Each number is 128 + 32 x the weight over the matrix's rms, rounded and kept within 0 to 255. Layers, rows and columns count from 0. Numbers have three digits each.

# layer 7 MLP gate, 128x64, rms 0.145, rows 100-127, columns 0-63
123130114169159114102092187117183134185104117067146173087081098139094085105124102101101115167173128133103162166132097122090154163134117127187183135126151137108103154152086146080108176080183176
170151160145090113075107127131154132145142117137069091105102118107116080175158180103117124186119118109109124112131136134135153178140139139094132170116098125189125076110140112119090104131121139
141113062155189110103132114114124176177154098108136097134139129149115087095066105166104159109105115133129178113102104128132135103108124149136112102152058108157141190131142163144187071110132115
071105110069152100202107151129144167116123134168159124114130218169149128066114134153118170106109102145113111183086110139176157092090101078147108212092188066125140144091142158143133140096198166
097064135177148127133165119089191164089129148169119104196139079108116094151176141123022148056117110164082115108081126100158114143136167109051145144118155141134186112100153167144094145133111113
062111144179152191166112134102080170136110116133151169112101090028131076159133065114193136104123110137099147147157182201104131185080131106145122152086161177209139131209123125090125086111116144
161134182097127128148161171202130121068109070111125142110080102127105165159110181094160171149160148205139143159160105129099116115094151142172092149119097102136133148130145112155157150142128125
128141134169186186184129106142094118147125179147127121137145064104108118110151079139114135163132098091100131139143156120138098193173107096164182113093089156124126126132197115128187155183145186
132163120081123141154092167098125130131132177146061139086089136111122089098067112178102152117084178078166171092123106126120143134136109166182152132135083136208153148113087147086117140124111126
107169108109149100156061165097098090124108152123110147144145108137124147147054115095191152165096158118093163104122143150097144083145139163130136120101145114183195126165118197098144160148095159
117171156109125077167131195116153169144148140106130116155107131188181145139107111176129099159094128090129136154095156115163150159177113160136105127102094123121104066138133120161128160150099146
119076118155144153134124106136147162114124069146129135122136107116141149087155161139151174121133106102085143150158157158107119151151129146095140135090157100135158126118144123132169077129127098
107128137153122083152113155126127178137158157192092182093134157178157118100050145171136172153168141146180146155147133149119169180151130118149114113073094058108114075084106128129134057136128141
137083144146164203118172070082112106158168124135116136104112116187077138121165170135116056182151139120175130096078120161077204114050150180119151140136023070121201089137127120129170122137121173
136193164113121077086080114154129121181149173150134089087130174115151138168151047089103116127131065100165078149119153083103081171086096111201081144137115098153115090036067101060104160167141108
122181123067169136123142140126138177186145067114073148132071096162139154098151078167128123162108134099090129184079101122109146095133140086099119068174136143093122143140182181099127142115143118
139098159182097148112183136092130117135163132114133164166082120092111145151127148113146136149120163129150147060183140129134131189076082146121087137150172168170151077099102145156151155149133110
112104153104115135101197116123161141159151118102071178117081114077158163136107126151196114128106122106109130119171127164142150106109159164072117116172111057096050126171165100086105137134120153
123095111147127180128079138160136144091156187115165112154086152146108133127127133103150130186136109081116167158117119093103123128137112135147148137167164146115124099131081192108125178133113138
084106152091163149141173062115062217130100172122105157154112160101131159094196093121112090129163126118122091176152111082202109189151153151156145151065142123086119153130120122092152164129121068
115164145107071121109097183048168134070141088124100141104145121142121130174135134136138147081087102115140123132149162107129156098114106126152135129144120086182131124144104084175129142081141108
134098072122117128114088128125115135147094150112102097146148039112109130163097149148095125109111150117143141107098145095135133196116078123167142177113134136100152103093090148154130134168129160
145121165159162159112100127071079148139135133132103144114135156119159125174115088114129119160074199110087154095150091120122102086111122082094118117139121116147195170160099108167143070133153105
077134093113149149133128196102199146195177147151185134103158170106116133125091162138070145077140112153162135121169159137152156109167105113147105147122152097172178094082167156137168089108153103
131093120107118060190113116169087143128124109119151082155132134099119108112107095158107126126188161152117168071117140161135159192084123110104111187079097120194137148085120121142155117123102092
127105126094155159157095120173043167158113152159080091101095087129188111096086123127153122134129162131089177103078158098143127133151123127154116140153184138098116125117084115106162188125122150
129125102111092140111137109113131175178140116177090149167073112154097158089147138115105137112169145075046115138170058222111118117131132082155170106059152160158156174181190122097128107144228247
137185080143127132133154077147080142163113148128142140090154148116158120119134125155092070127084058173095151145142184134082147148106165086170145160139109093107151173108088144085165176141137126